From a checkpoint of a small transformer trained on Wikipedia.
Size: 8 layers, width 512, 8 heads of 64, MLP 2048 GELU, vocabulary 28555, 39.9M parameters.
Training: a variant of SOAP for these matrices, 927M tokens.
Each number is 128 + 24 x the weight over its row's rms, rounded and kept within 0 to 255. Layers, rows and columns count from 0. Numbers have three digits each. The size before them is the row's rms in percent of the matrix's.

# layer 5 MLP down, 512x2048, rms 0.0895, rows 214-427, columns 1024-1087
097:123076124140139095117128151116110110156132104160088122147144123162074119132110125124082159130135125144144119132151118117098129083067135099151160101162106162139126117097134096109159168138126142
096:108152142134121108118137085135152082078143105113153075099152160160107166143137134081056149110111153103162095107176082145127136153138114104132103103141103131150141140132062116120121153109102125
100:124140144131136085171149118172062155129127149140103089128167136118119162145129125129098128141163149119125131142119144126151162094126152118124125084139166133130163114104145176133089140113129152
097:095131128116131121106119110097135145108124125151172115135131120143136128112099138127109122151098158187129152109133147136137121125132153146135171113102100133154122141136123129104124159123153148
098:104115147109148128158130073128118124138138119136141133103107110133159177109123132081133083135121126158129118077130129142150133116111106125108182100087101137094163128143109085143112147097146170
100:126143109122137100137184134124120141123149126115147177152128111111135109143115153132108108179120135091116126175170122128136138123113137091118132139088146153136124127100140147124124132124158149
100:130147196108130137141104138149094106128135173139094128134125144120129144127135106134150123128143144142115171110104087110138117118109091101114112160166119092059133111123109112119125154142113138
099:105125113111120091135119149124198104105098162112141128108140179145080135161113121130129147107129130066147096164131126141124069124150119159133153136124119113126133099102139133121106089130164181
098:131165141135116102129138093131117154141099145134176125108138105138156141143155138144076147144139128150145128135120130148106122118127172175133150102147113131110127158109144161105121133085162125
098:141077089139117146112146117151117108141123121102135136138073092104103128107123134146085140127123126087126126124174128117115125173212162156118085129146095097140101075138105147121142141138168121
098:082157081113131169142141148103146117092117162106093117163143140126134122143116106141144138164113104118153130116128078139164135158118105138130123123141130137141123078127079147149106122101072163
102:114128153111114122117116155111116102146127134134068115098122123142149164072128143104125149127118087094129140125137131152114164130129175130133122140118139118112110122106110172093117153053129155
097:113164106113153119108112088155147096136122118129168172131098170105107100104082148125108128139110129114122167149082134090136130115125097110155093140131166152093135139115097091114125092131129088
100:120132139152133105069165131119117107148123092145079169119137142122125118147143130139104171098114110126081162164140147103127150143119070100109113109143151114095150103134149115156106134140119131
098:109145115134099063140134162142160113119155178124130064111157140113185105152151132128143151092122122117163121094115130102165134100136141157116184118133090144155147118123120098126166152078141111
100:140142092109108113119099112116141117138116098123152089146146108150076121121118124159170146099172116121142122120151089144107108147069144137139144087125131098096129122159126067128132095131133139
099:117140134098070097147167105167121155130101140126109155139153107134129163132124159132072157110145099116195118091119095127138119169108162136109109097157152170125112104152144120115142166176154146
100:146087171095148127135122147109118149067138098101124094134122123105160147108127080138115125133192154140119176130152155127100152142168108096098107126122127141142158099157117114170148099142131110
098:163102106144155141144166128128099109139162128141092123053150143147130110159040078112165126130137136157165103103109115134110137094113159118124135094171140104108114189137111090085116116108127127
109:132122162131100100091097129118097166133092104114132113134100122137077125104142144133135136119141128130148128126111143133103145095144109115150156113130123128129081152090129172147161136090111118
098:122172138083104154120115101167120123129094102119201084124129114110106155128129114116149135097150142161139096126129134127131149128134097142092114133172120110114095112140124124087107103149137135
101:176123141122158112104122119110095112144149149128112101111113099170155102149151117147082083105156115164115131138134115110144163167092120103159088106137122112122144124075095146143145135133102115
098:096103103124156082134117143134078089093134106157112121076154127095136147131149112133105153121119115068154117120127094121097149109132131088121131149126125127128146105105104136149124128130162124
098:152118108134144112120146176148156135115153177154125103140163128140114136150122154170135141141133126118107104150122145096100116156144147086114094117143159124134169126142124180142132158149091140
099:122108132205157136134092094119117140141109113162090113066109163111123129123129093165133117125129087133180150114098150134142099089108138084157120168138069123096148131113145100150158090120122106
099:137123121135136103159112122118178137126157117129121158082126127134130139109121114116084109110126144133129093152125100125143143128146055165140159149124138130162088099115140131083137137148158146
099:122088131155153119108153131117108131152144118115174121080110162129101127122128136161133108134108157110132104154116164145115152135115148139122138164101094129123173118102137119130163124143129133
096:151118102148120087166104127099112093110135165061132121145111122110178117119120125152128109090112126162126120161117123141108118096161139173089155133123090161102122130135132154087110095105124128
099:112126126159100113166143170089142123143107094134135118117147119129132142123132101057167122150068087075115149144088112133099157085118148129150124121105134131138167140100092142116115081082126143
102:121111168076133103169140140122091078171149116102079074142122153112171142143099159104164157158113128171106102142106154125161148110144165144141117160103105103096099113139147175154119124122102137
102:129148117139140090123172081168109130092129110153129108128101123081158080123164121132125151121138146116083119121094118156109149111143115123111185132194142122102155111176122104115164099105091170
102:111166119109111155165132166092122146070142146120123115115172061073111088152070130167119132121125132140127139189101174141115097113135097155121086100127136130133143120109142090132175132136098133
098:136121126120122096092088129116091105145118134115124079115141137162145102076141117146160129134097109136117139143156102147129153116139119125189127156125124111140131105119132109101173134151127123
099:124094125106141061083156114139153139138107137089130088162098150103134126137133129106110157142116194141142084157124067152136105168118119100170121146105120153122101107136089122152185157138164125
097:106094125096112119137148104161167113138128123156100102129158100160156126158153098136116123117106138121141135163114147132133142126138093129134118165092136100104155126108135117129092143115061133
105:158167141107115153104124118095122136107098136098103106140108123138124091078166087122128109130115126100127133094145140099125138131132152149071158155138130137104130095130112157147143161132071185
096:150142147118170114115093135168098111084111083129119085150124125127097160169116140120131151137106143122085109135156111112135117122130141126124149120096127137085117128126153106156132098110107142
101:141173131153126144108095105085119103140135095131141149137102105118119102112133114162085147116112126168111138121170152111105097159109120110127137108146131106131109123152104148107135091132134140
103:140123113121101113116080121109112132123107138119136149130140091079108099129114122095095146123121146103088096110137119099145119122101130112163085119128108160133104167143164130084098077104085148
099:119101121089122137171109122137172113136124131131104119138111119106160139114122068174142125109148159129114142133133123121119107129115138132133145113074148138158125146116137101149128096090148102
097:103127121094125121084125163116110133152087111090133117145163130180104157086127118105106082099113146141136119150142149113172162092159127121117133131132127174114139183113134166132164139110103145
098:158163091115112103149115085161148129182133108101091159096146105107117084129148136140103158096137086110147137169122111141140123134133099078168168135104138146134116112127088097141128167151128141
095:146106159151160116106112120142100118128102118101104140103141176105112137158112124125099133161110146071127113145092127130123109126132117118086170102136109145112125154140145170071171165094132125
097:147104109162124125123125174151100105144138134105144169106119140154144165091124061075107117160113148109095091089147174116111137133075154138122116147109076122134161175105114103133146142103167159
095:147136136116155166168095147124134177071112140117113101130077102144156120124137092132162117104108162148158101145143161088115108197098111167129146106128135131157143112107160133124121122119091128
103:120131098166096144115089113145110108085137161184143111147160110081115125117129113102127133146117124149111143124104131094144078155126137132090119167111134143072133140140119096144146110179142095
098:150119126159152158128150114112110136170132146129132119133098080113134071112183126100132111095112116123136109120126149156090115105146139121108129164102121101074141100118124146086124104142135118
097:086106173115065084136098123123131114128122146131146101105147107152133162140090122118157152175168116096189134140109124107166147112106102119132110128086109139126141151136125129096128116095142102
101:108112120135119104144133141083091162173134165134154128121189149158117169124143107145123117123150133131104119125137132141121158131107134128137121116168127122148112146136103145097113187140152094
097:119073154135118117106099106147170135136079101105157110162141125104099125144138103176115122065117125094149105110109125105102106091174130161109116096111114151107082119178141104152110131128146121
102:126117167112137127168120144156127064153089112064157166131177125132121118114093078051128107137113158089120127114115123117101067124168101137077105143108117091143163154123156118094116140140088140
100:098152104184113187118143129086097144138131110116127134126081099118110132145158091144109144100126127165116141116115114115152172132119126146113129138067104115095111164132098126135162104120108115
095:100168136110154131099132119156148144103111153114081136133137146140123101139100142167136101116167130108096149138131137103164173125139087056116135126088137155150148109113163120129154160171157134
098:116123105159164086156115170130159124177109135128131111095102152123118144130107146132149132138105137100099082146099128106124134142133089163167133105103131106097095123126146096117127123134134144
098:114149125094117168102138145113133114088087165118168117104105169136103103182098134127093158121126126089101144085100121131065176125146109168094146078129110114151093130124138129118103099110121107
097:135121104146114121118164116111121148128092143116085139128175090175122137092131120137112119150094089160154145105138152133124116124080114142092108131127121121120142118160121089142153117144150147
099:088107108149095115150104184151123166136149139090126139092137143131148136134145071110085093148099135146149110103122126127120119141142133109128149119152170086165115133157143121116134142140113135
098:151132103112107148121133136084140130097155117144140136130116083088148146056148124130135134131138122110139153152108126099111165153164098096115145155077125087136108127123115097171094146141193148
097:100110142111124121115150118132162138152128121155119137128121087143145120071141154106119131099110095124113126093116106138153087109108076130122107119096144119106144096126116068114148133127145111
098:123139145136118123163123152105170103142093113146127138125119084136122132092157153141090132134136134098166122131137121167136127157105091119129125125130111134073112128125137104135128059089154112
100:122087132141163135165100111134051161118116103072129128127109087101125105114129131136126165129135121159076087112154131085092123131147149137141148087115133109127118087161137140105124121116151143
095:159172145121143193148170145109116147103108155125131121155099139131092111143181142197083129138123161121114121106152113115118147158149109110135214153137152105114137125155099119120121112136123175
099:100152117131128157129137142097154174153089152142163129100107192139132150171105114116055136157150129096085131103108117139139093081100116151141126124115166107146122082129134085125141114128130136
098:147163116116103116148133123139108133121131137138134111118206156138130101143155132134121127134102147102149145162104108117146161138140137159108099098101171149147135126161119136183125140134144084
104:095139157179113127115115123122102116119100128143116119116135109128138158122141105096122092047158133117124133091121136140098089118083144125128103127136152111122149150109117117136109140084105120
098:147121102125154143111090119164146114141116093141108130089104075108156109126134113111204089134104156134132132091145152098075144115118149095105093138151143113143106107093150136123092140123149104
101:104157134113142132139145127126170140178142123154165117139183161130112119141087144126138105120112122153163078122104178124153139113156149115144141118099114121123117096146088138092168114147114112
097:140140132163108116162118099109125166148119109116133088163126119137150108157131115145127158103135120100113120129156137135140135130157108119184099123153165143182166118134123147170157112109087077
102:109148085122102144145127098109092122087111103075105077107130111129121125107124130152076144133116116171149111120140108124136125122095096145085139110157161122120144153187128112116118170131154139
097:146097161112169121152148128113111076087120099146093098094162149130094088154141114142145135135122151163126163093120116139111116131080114126091117190119133097138154111140083163117144169137159119
098:128135111126163119134128126098117134096140103138113111111110116076149144120079156125116130109127116174122119138076139141124140067070102122117171110098159140117072134093098140082090115162117172
101:159120160097101162119163095161144085116188115170131174090105109131129139135148138127129116125163134110105131112124124137077084173150145143111160137095141128091142114135129139126133097121118130
103:134170121072138117088122125131097091109115155146107112134121109116094154078132123095102135124147113145083097170153109118115150108133119152088106085142140135132123098136106171126170110143145140
102:122122103123109114152126104084088116158103172115151131138091139107096109116120099099107097121115098145092123142144130135096115104160160125128139141059129084151127168144123140154141132117087122
098:127167107140143124111164104147133107117145158171146127120065087158124149147181138162133118106117114101130139118159138111124125151112115127077120128120125111132126161126144131151133076110079150
096:173126156130125124085141080138105132113137131140094128114122117148106154166135193101089109131087147118164122111121119109151082092138118154112161102160163155146159160132156111165119116187125132
099:134135077116115066174124150128145105153165107098123112144143158101139088111100094129133105143097117127124096168096105110128154147159146096131088120144111140099160108110141137125161129122136114
100:184139096124126161137068090128164121100183110087141135148111111126098140129117127141099127131107167114167147116091176118159114140132106148122112137122127061116151165138183134164079162156108121
100:127143062094106147089124118127097130158090114133097147119114120114155110098142174136139161121137092122149117106126134096182104183123094138126113118100149155100126128113128146133162123120132096
098:063157154086157148127137126122140146127136123163150095117095168121148136126133144142105138124116111141064123121170101133119156125130122110108131145119161123154100148113147142134168144125177134
100:124079118110091073151128103128173107123123117122156121092113115147133124130116140134128130140128109140104071099126152159170119096094116071101114105161082132096141126084123144104136130140096157
097:144131158101143135149133111168120092108151125158081053096139124115151094110157139134156080133141145127161145121120138123161128139129128158110101140117091151138087141159119112138122145117145112
099:119148121169099116099123120128072070141096160116100086136134119109095109079125137123109107090151150153149081114106144123084109140124107130153160135184149152142143137130105121134098085102142136
096:157095125110089137179141119147154063134147100164159136150121142148110161131126099133118129116128122119056140146147100177134092159134115123169134112144145091149062123142123144122136121147124093
102:131147115134137100127147136160091107133133111154120110162095127134149109115117139138124129150110108118132128137118129115139077135135174128097180117110131154147139119167155192117130172167141144
099:124132146158114096078148127134111138143118106133114131131078131139137137117109129128135132118142114115112107043100145116123106098151125108142099128151143143137073106137174106173111103128138127
099:158156115111123116130143127129133114144113117117122112092101106143168125138154130143176087124132149151115113159133102155149142144149130117143130158139106133106144125126123111118137110089103132
099:093137124123134124117096109169126074128102136117145103088097123122106094123146123145126152154124165161121071126083086187146177135113112099147136168073117155090151063110154091140118145098095121
104:154106131113087088141126146108122084138132126105154165084146116108124111083169134132114142114120121115109126145111098088134154097127098104092152116152148131147148157109145146135117136129126102
097:161107106169116111122142117111134087139127114114138191157137062142126133075106134156093097108175124110127132184110130137117162110109141134155090121122095154153155122152130105120135123141141137
098:093120147132158157098109128073096117126124122130128090128113118100144162091148092098117114144144159170077091116135125115107151118139135106105107064092096110169097116150098133113131143108130090
097:132124147144082125102158078105131125145104142096135144141102127101135134125094132141100103161124122140163137089126137127153130101141104154130163165158122133114145118136139102132156089170117130
100:142100133115099134106134132110120164098109161092093163095137107132130104119123128107145114136119160118109111141128155129133104141139107111107121152118153130180141123156094141101119079126108145
098:151124127106137134123168129085125106138118134108119140103137164100131159128118162115179137122121120163119187145107098126123164126158117116164136104098128102128121116150139135051109125164121116
098:139122116120104162129133165097110151138165085140117170146151133158121123125126120160129147135130147130104145107160170126137150183101125118106112155101201137111133133118102104113147172076143124
102:086143138140129144135126102157096154119134109099117114155149137071112159178121138145112117101107147107120105140146134116132132135140128137113149132119150101151103047134126113160135133152164094
098:165159154057142117141112160127081116119137089147123080124127105123131100129153126162089144129097104110130127123118119076119147119110177122131144111142065139142155149089133105110150105122109143
094:137069139163136124158136157168105136171128144138130134153138140163122123174140158150157095132146099115126159125102120102095103089144123143134121108138111133167150136115138144104127140135128152
097:125127113122174129153164130115104126100127149092141130106133121149093166147115149183106170145115131088157130104157176147122136124120171124145148109120147135137128112112134092153117119171119105
100:088134093133166104129140117070126111117091100112134114126105104127122169163152120122160100116115127115145085123130133162147129132117144105105137128127114100150108152098150103178125144137138142
098:133088089110167131170142175146145118122109121104146144102102128066097111133134145152169138115133119147080122098117147152139120132141112090156107086123130127113100130130130134146129128099096121
099:068180092123133091160107145075091151111114090123102105166156131151147120128089174108172168122123109158093118108171138153157102158143108091127095189106127154132075156130109166112153129128150125
099:137113115150137118100111093097109137105110152132101114180140088146104091136156105147135121133097130132113099149131079115087111124076085139111098126119119149152097134074098090121127112149092168
095:146121114077124168092120138122113116135112168137097164131144175180177125161122106113150154123152122141150121163140108114138168149140152113142138154094154143124083142132159093114107143108103120
101:129120108114135112099085097113156146134122157141146138121112133152168134148106110122116107127162127168139138130137119141107117103108101200099138115135127108127125127116112085150166145116137095
098:087146115139097147112085162120166156078129146095137124127128118127143160155130146149135118142110127150150164068103128105103103180169129162111147157094116084139148118131116113181107134138128096
101:150174129148165203083126137138166133172092117150138110165161129130137092144123137147142105146144139108136132168162113123140160139139126121128158151137106127146100120145092139142150135113101150
098:142130114101065088142135149153089127123088165157147111120127133122053125148133109085104093082135151097144112102127131133139076111122133128139129132148127126173113138110156149133098128121098133
099:136123134104150123131171132121102107138133107106133130141146100100130126148153106116145118108131110173048124102157112142135122083148136092157151157134156109114130140122107117129141198127102112
099:176133137098141140069132140146093153160123146140098082135173123149124151147115134159143094104143095169152093136144143128126154141155155121182178127174134093144164090116138133142112109145155110
157:148125114124153128119134155154149098118120110158126111111169150134115150129131144131134131136138102111107111125154144107136141153142124120123129134124100149147117096110130112149183128147129122
098:133144144174119131167098149150102148109106148092102138105105127140136083159103143119080139138098134145109133152071107134106111119114115090109114154123144100084150099147115162079095142157088150
097:103152138117124134143147110145088081125146119145154138159121148142153137147115164096076151108156102118133090119145132118168146115149135130122142140109153182107146103151136115126132143094127143
100:143173118151153104097094138134152118126106104123160129135134132108146128112104120141104128160129102127102086140132140080141124144141104124091068140145150129110128107141077096129108138140118142
102:172142143094165119106116116108135106126142144108134117140139133122123140087087176131116119136153104136130154151123136115139096168123143093088164101106116082122118099115159125129104136116113140
096:117116131095142115167057156141134128090106112110140098106127087114150142136143071113153081141171156130076078129177099104162134096124160129179134121172153128098157105072131151117148103163103119
095:156158132158107161101122128121153144162148136167151159113124111086102113128188114094111137122138144122122149188144113133138127124115150147140156106125150112086096107153158118140127122141136134
098:138144142088154121120128106120154146135113151104105155120088153130172097082077135108138158163152099133180138109169142136096175149068139166133149133134109135138172116130094102181100147107109112
099:145142139110138165165125093123100128124126140150142098145122130150106090121113151144148111123150131143141114112149083159119112116133128162127138067135118099128121149098150152133166122094104147
097:132134140080126143110137122138086146108129079112107079153107164111100134103130123143140085152135097102117096082170077100118158108128107106097140128133112128133165127139105109133105114171095114
094:114110139102137151138083147073136123131134107143126148156074142104141110154140145145121170091148118090154131109123166116106095172128113115131092158120102140126103135087135134120142131122142086
100:118110088131128121161143110141119110119172115113135105131103118097095113168132137133158117083101119091103109064166147108129167102129119130115122116170122119146096180113130126170150113123114123
099:169133117107094093135159167094118133139100126120059112100121122122124098146146125139087122118119118149138144125143147127119141099097083115100166093128151157166116123129101148122146101096119116
100:167103178166079097142159150097115132105110101114120121099076113104063111139109114118118159178114163146104126126148099147128122081108142138126107144166143117117176159106131113131157139167148136
097:145121114103136077171138174097186142115136126137114116122135070091121111121105106076104096113143128113114112147142124140124116093104113091087114152125135159124128137084130053125138128117163118
104:102095100171120106166144117142156117133112149118128086124115100124082121080102120103152174091133106116061136117101125115108118114120088147144132144104141106146143135074158159190154122109103110
102:119108133145082140114180125140152150121142088138135131148136135104098129140119115089125110153122104125123131126121086136078123104114133159161118157116118127186150120131149147125136127114077133
100:146086108150107151087093111128125148106122103162101080125103143144147100111101122113156107140131145106149130158123126110154185103114124084104113121126102084146156147145103141152091153146073124
103:056147101118106101146141166100102116120161145122119069109110144136101161124096102070090117075146118149152138081124129117154129140145108126099149133150126138144149132144087122096102159118153140
100:135104133130142130120091138071135115137115133140122118127088129138124095116129097123082153110074142194119128110152098141115116137099123092086135142139103133143132127141126136130126128126155138
097:127143099092139142177170099126141143169097161147112142115119136115117157157151111115063154117141157096120188137166136137053087098132138145107112121134102091147123118159121150138120141125173130
101:136139106109132090116111118111163134137087128134096074123140139124074085159147134124098158125140132119130174149131129133141149103117119120094142121124133101113102143175122135103112120116136128
102:116130149134152151150120101159093136148140093157076109118116115137083124134113112148101104142134096136084109153107159118128116124113106144078083135108129140129106133156136136112102124084117158
100:142120174113114094052153121102119191165134130110145133157140140139065131139161128128127109119074114131126133125177105144154096106092113130094124148132133118159105139126088123145099086186106149
095:141169134181150147127137109139068149168128110125114116125110168128115154083145139123148103099120124195103084138155106159161120149122135126126106123130125113095110126114135187138116117111099138
099:151110125109106097162138150122121146115104128103111137108116111121151160154163122170095122152127135162130164121164118102147109152143145158161104100139125114122141133110077139124155139110155135
099:114159128146095119119095137140112073155119120148151114109149123131109097113107151106106105115135096147077126125126134088133115158156103154136144108135158097110116096123101127155104140156080135
097:129130135141154125171132154148129099171115120113103145132114146123136099157141126073114124113145133117108118091128108111131090149131125156106136117079126110088086150125161108086134086144156125
099:138083100126107127093111161154125169086103139129131118110107149132116147136150097068098144148132127082115088134076129138132160155104112140145144106107108110110115115124147078134078149106170124
098:102087127155177137144113094112183115115132093117089140137113131101121105113080102094120103081105168108111151114135113138092148148122046121156139141125139138097118119162097133106147136162123106
101:125115122100105106153092142118088099087113129124120090083120109151172130111160145102118132122171117126085169135146139142122121122163138128112131109131116118085122156083079106100157127139143125
098:146122122082086115135104082112141152108107150117139126131131107145159145104145123146111106143133181151110145084156153100129129111047119159113119119137132128123139164098134120151138140105093142
100:162090111133150120123116114094122119111131150081107113148140120115115132149138155117115155114086191151115104161127144159151093081138125078130145113088143143137143098088145125107086136142149102
098:136091117158102163111098111123136148104138117112109103116150116098124113113136119148182141114105160132107075078152146145084111141161142108087069113093123142113162149166092102087150115109139089
100:129129165075133153119110146147111108136103115146113134113155126120064120152141104134127159155099066129124139079149084117149155135148116134112145134110152116132116117123088082135107096151147135
097:148141118161143155133094066116108120137120143131121136106109164106127162099124128136126108152089104149125096100130145158090143129128150123128119147087156095110088148153133150158113114133139131
098:118110127107117137120147117135086121179150096128143123127141112130166127123136143155174112148120130153127148083056134120110141071143126085140130110094106177093101150101143138134138142131131152
101:121137164121189121151137160084102100118131113102114122107155153111141142126073108162138140113152115155146099108135169141118118117138129153166124138103135095115136103142139140098130128167157133
101:078134091105102120103158130135157146132139102151117091120154142111104139129140126149141149101109140139147123110132142123144174127155139125120092175093112062088104114124096126135119130120166106
099:133136142119100154156144121107073088124153115111112147152116131126131128150134139149131140120119144140174103096088112137101152105117146095099143115113080161148160118094147135128136120178144145
098:172124126119119137171131139161134123129105151108058111149126135098112121142138121143134133174121115137128165150141143116117133143133173127130147126136132105183104164167115129118122177129098120
101:128134127183116080156114138095146134143101173160130111103146161088147131102102142094131166105115119158181132168151111120126131126157142135146131131140143125139138129137149140134156124126144147
099:127145085119116127157159142165131130146116115156136117126137163165115122116113137135117104130109097148129108106081137090130148101137114171116121120128133127139092119108159161134117127094115138
097:166134139096103146151138099127135170134131140153140123143129103107125155136145149123126125138084136120157129134147108135086138137160105114111125081128095150101138109097121076153161123117179124
100:116155099137122129140135130110126152115122123169131096143142113096113121143174139195104159123118110154114137172121115095129095136156159124131095166111151148114087124138100099176115124170137103
099:133102130148116105169097152086131109127155099144160110102174136137135136191130129170130120127132131144105139135125156133164113104128125100178125127121134139092157133135153103116116139150131165
098:115163113156119138155115121145118151055124143169126077152163092114158123171108159166102087126135142134089149127129104116110169190114129125101132132144152148132126078128091092132137144137119085
098:113144148125125110164083181107121145160154156148152104164100172142123127170135144166127160105133175133135158099101198110143148149159150147140145090165153130171115107101147077118128144099107140
096:151109133141150060090151118138141100082115081141141159151105095121153087145106140156136091160146118144154115157176117149110116132153141119111134118124105126089129152159134115138091143121111123
095:083142088190145142114166155148175147130171128146179115179105142141159128176184109119106106118134111120133115108157123129114148096135144157115127117150120136130130098102143103137082135143115134
101:121083162095138126118087099126134143106102157109102090164100134122102148161171143066159087116166126198108136114107090116150107144090117126116151154108132114100117116103135140103132164085127119
094:099147137096107120139130107108191122095164125098144114094120109096127130136113162153125124115129087100112120121118127080144093117153119061134115085113111153143139118126134153152129104125148068
097:142101117115149094147178112129128130123078119103100147107097149141159144109161099109122122131085082157134121177091108091163109093122149156128169104139119106118111106129127154126117122125117161
101:154129116165139136120149141108127132142148152104122132073104089135145107161162126133132129101127117115111128126098145131131111113117087106086165116122171107123159134155117106092147116103145129
097:084162137108146128138102195122081133122134147145099122155155093113133111129145105119113120150130154128120136123129175121112161143096120139139133142165130124122113129118127097118137147107094078
098:102085149105123097077175177112124126120103150154101117171129091104146099124156128099100096125131125154113138137141094135127161137170146166125155143087130115124125072113122146105142117157154121
098:148087123116136109143147129158131177149171105176118108138159084140117129095123102131131098109098134110127151134133129138121161107155138151093086108165111168103133113144149159128139119140140112
097:096119154096128115105121089098136115117111127102103132116164085105103148164126112136070088126098123108120108145115074140105090149101135117102094123083152146105129113122148148168108129144121152
100:111141123148121157126139118127098140101123128130102119196153142119158134148167101116094146110170129085112137110120112141122146104118119134110117117121121148169120149148101159104108135108121132
098:113094098087182134146117108158126140164129133142134180146116129167113134108081119109129142144121140125122130150166091157135141116071100116124123090124155130108098134100141158111141126130072113
105:107118120139128122101122109095101134115114144106125116129122110148100097104148100110110117098118116094083131135107090100105172111191095128092101146107108155139148129170148128106094145125104128
098:167103152140131140132105126125142107126131135147092161139161114088091128121116150153123110160105161117136151142097101108134098135088118117134130116124124166112137104101131121139124119118127153
100:166128125132151113174133122104121121085125122160126148083080121150148091108099138138144114119150111158131120162157126122128126132119105092111117090111086170150174109152090130103194110151086139
098:108121131081089170164133140145125104122123156128107147099122146095131118148100107155107134119129153122110124128140148108124124110137111144115183142146095110117141117134120122118131067147119158
100:080105103138118126134103133132165076101142183081107134174157103117102126129137140150132128166151098136117154174127148109146154126144112116153126106118072163112121127173130145178109106144112154
098:160093089150133156151102173114128126079134155125059148117113145140088113130151152086137110112109140076105157143123135141133109138167148091138184119095134111070139110091120125122142115124092161
099:133104170111148118126130155101083130106134113128106177155102161111098137143125101134119138096117106170153181048109152128118126133098101147105092092127129136173135130117142111135118124112079147
100:120157129105124155161114106184090136105129145140142099125131104096129119157131101135172128156172102090140129141128134134140136119175125127137147126124133172103125136116186184107110166110105121
101:127099119119162134146134115101105093110143116095136086179120124126151140138120134180119117098104127126099059113044152149118093171091105148158083109125135095143129127141106131067136116142102113
096:182120083131094144103123141168114124195134135153069153172164132156133107113158083176151119142092080115125138153103126137112137162107126113151149104123132130131080146091116124112130148099130118
098:125119123155124137119098112121138121154119125147174131127135132118132140109131090134115101128115148111108105159111146125148117123106132155116101108149157118118106132130134101113114196156121154
101:156139109108109130163117145109067107105094110110124175077119108100121112102115119087147109164091142113109120095115088111137143090115138106143161097115129123122099134120147130163113140128138097
101:121126132116151132147152131137118114088130124104133150133087132124119138107106088092124096137110135122101124137151123122054162135150142130094093111108126105090100122132114129170117106132158101
098:146099140108108092100070124157150101108150077139126136147098137080141124145157122132102122144098166174144113123147089091106114141107142109102165116123141118135124115100149127130126144122119152
099:102124142157151144167111142155115124163126149106100120118097104172125149152136120070156138142130135170156107119173117120159133168085129092115083140105110109140112134133144113099143126114098141
098:116129139120130155100090130142131099116127099176084082150151125109119135146150094139130093134111116154143111090115145120133142106055110161103134095082060165100172172127160100124147105128187132
100:147121141121122138090120065094106139119110102095161102144137166070089110105074102140063150129120118155125130064118134144106103109095092146126116094119140151123140129127148125145103097129155132
102:122096148095155132104167135188120083140093169121127080162106146106112107128100079123144086103098145116078102104098168131165121163131122146150120122094122093117125106125088120176163123126146130
099:116118134124120098116112158127143160094123139148082123125125132109113128120116108153132127137149164124106101113112135144111132118124100176105115165156124192098114117092150166064105138154162135
096:094186136087124164129109098135148146111135102179145145137085115115120116083137125165087094116177130108121116101090134122116079119108133127138129122164160140129100117120190159160118078125090130
098:120157113103088119154118121133159119119113093120146081094170134121119154155101109114181116156152132083115104091136118133135151141102140086135122154123136106117122119118165155144089124102173102
097:175071139104171190133100174114093135127142156149164136138130102135115136112136120091134096078097143099120120088136126164111108156134165112130125114136095167101153133110164141151089111101098194
099:114176106121108108119123136112119115132125171078078121106143105085078113145113076097155091144129117127122152146128112103138142140127099120072172136127082095141083139158139132073114075144087148
102:107097128135138126115111113108144114072121058138151120113134104175125141148148113106158123134122159117098131176141102118144121147107159108121140149105111135155121134103127108097118153141131095
100:106090182121130113141102146155108131146150087161149112131119170107139121145163147140145155121153115123121159061134105133099115111116121098094137126102147165143087119128164118151068104132095116
102:075123094093134110170142105118096111127176114091109083107109140120132120133159089123154115082110176088117121108107122125099148132142089127129107114094131133152121108136131168148082163132102135
099:141116143148163104115143147091093108129128115126109112108091126108128144115116137117147144128097120098144098060108136118121084137113107109124106089111106146093111126086139137150184109143115126
097:177173135175118103137140134165101085107155132113135120141092128115109120133104087154159120108157120104138091184102099127109150085108138112137130133152123131119108106166129123103134158118156147
102:145141158118137120112128136148120066131153138134122149106147106119127043129139137128166094095138131130148172128147123130137150124186159120101114112119127156142120156084136108138121133135104117
095:112138183106170124165089129152105126110132116154129125114110118145135124120101111131124109127133124114148136157115139132121138129136135140163164117139107092133107114121146120129148128109099126
098:151125140108148095082101099126119117151178098095114121174120143122130112127113161144129105108122103132135115173169137119148156128168065138132111138190184112123089164166104102112201140062105149
097:116153126136092140131130103095111155107118091159148082101139096094096111110119118127086078166102103114141136178154130122147119114134136121123112122153151123093177139120075144128119049083126093
096:136087153166142155134132092070147127108147195135050158113118144089103111144170129138101117145104116117131117101132110161129106151130141153149106107125105115112083167129140152111108140125182169
098:097142115109150114148141091150147176078154110142145107095103157103138129116160134110154128105154127142147129154179160142143137137104115089131142088105095177134056113081146128115150140111156112
096:137113118146147140101172153116142140147154105108129181150154168094162106084089195138113146123136094150102078070123067108120161151165123127144116099157142099132100083139135088166114113143112110
095:137084155121152117133133077126165150077096110142121153067188112138123105119110114155148114124137119158141138163148101112111146127136107111085129160164134133175138126117122120131128182098112108
098:114179102041110091134155104157126111091121118161128080102148088115123161120149109105117132138150100122157121136096119117143139098141106105115140163141125135139149104122110131131119150101114115
097:124105105129144139142095117128102122104097099115111111114105140113123149161109148138182101130121138169139120100121172102128114091124090108120163113147124173122155107155133122085070159122099133
097:178143127077124116103128137100114116142087130140124127133114153096124120188162113136126132145135136136125098150159115128102153088092121135132097128172091136123151172129146147138153130176068106
097:138122118110119102126096101131166123157087136111158103103105128143109149136104095129107051104150113172116122133163083097116115131126139135122100127125177133152138105119152158092120113141158141
099:129167136140107126160150134104191094112123162163143115188124121137100137096149142155142105113137125125109131115123113132083102125080120087139127059103112118147106146145136095127148146082131158
101:131124163140119137165145123142090126178109103119134112150161121101110161064132098100139143082157111121139122096099125129117136155125112122125121142114111133143136075103103139119138196125149099
100:116093172171100107174174135134140156130136170120122119167122074078141082135136148157152121187120171154109144139181163152124129116123160132103131152072128109122114100099135126125144111118169146
099:126177132122145110118080116089176109138121111111083101123177118137089125133105082118112137090138103150112137133129076115084101174142085055120114126119121117081138062150135159106175115103104096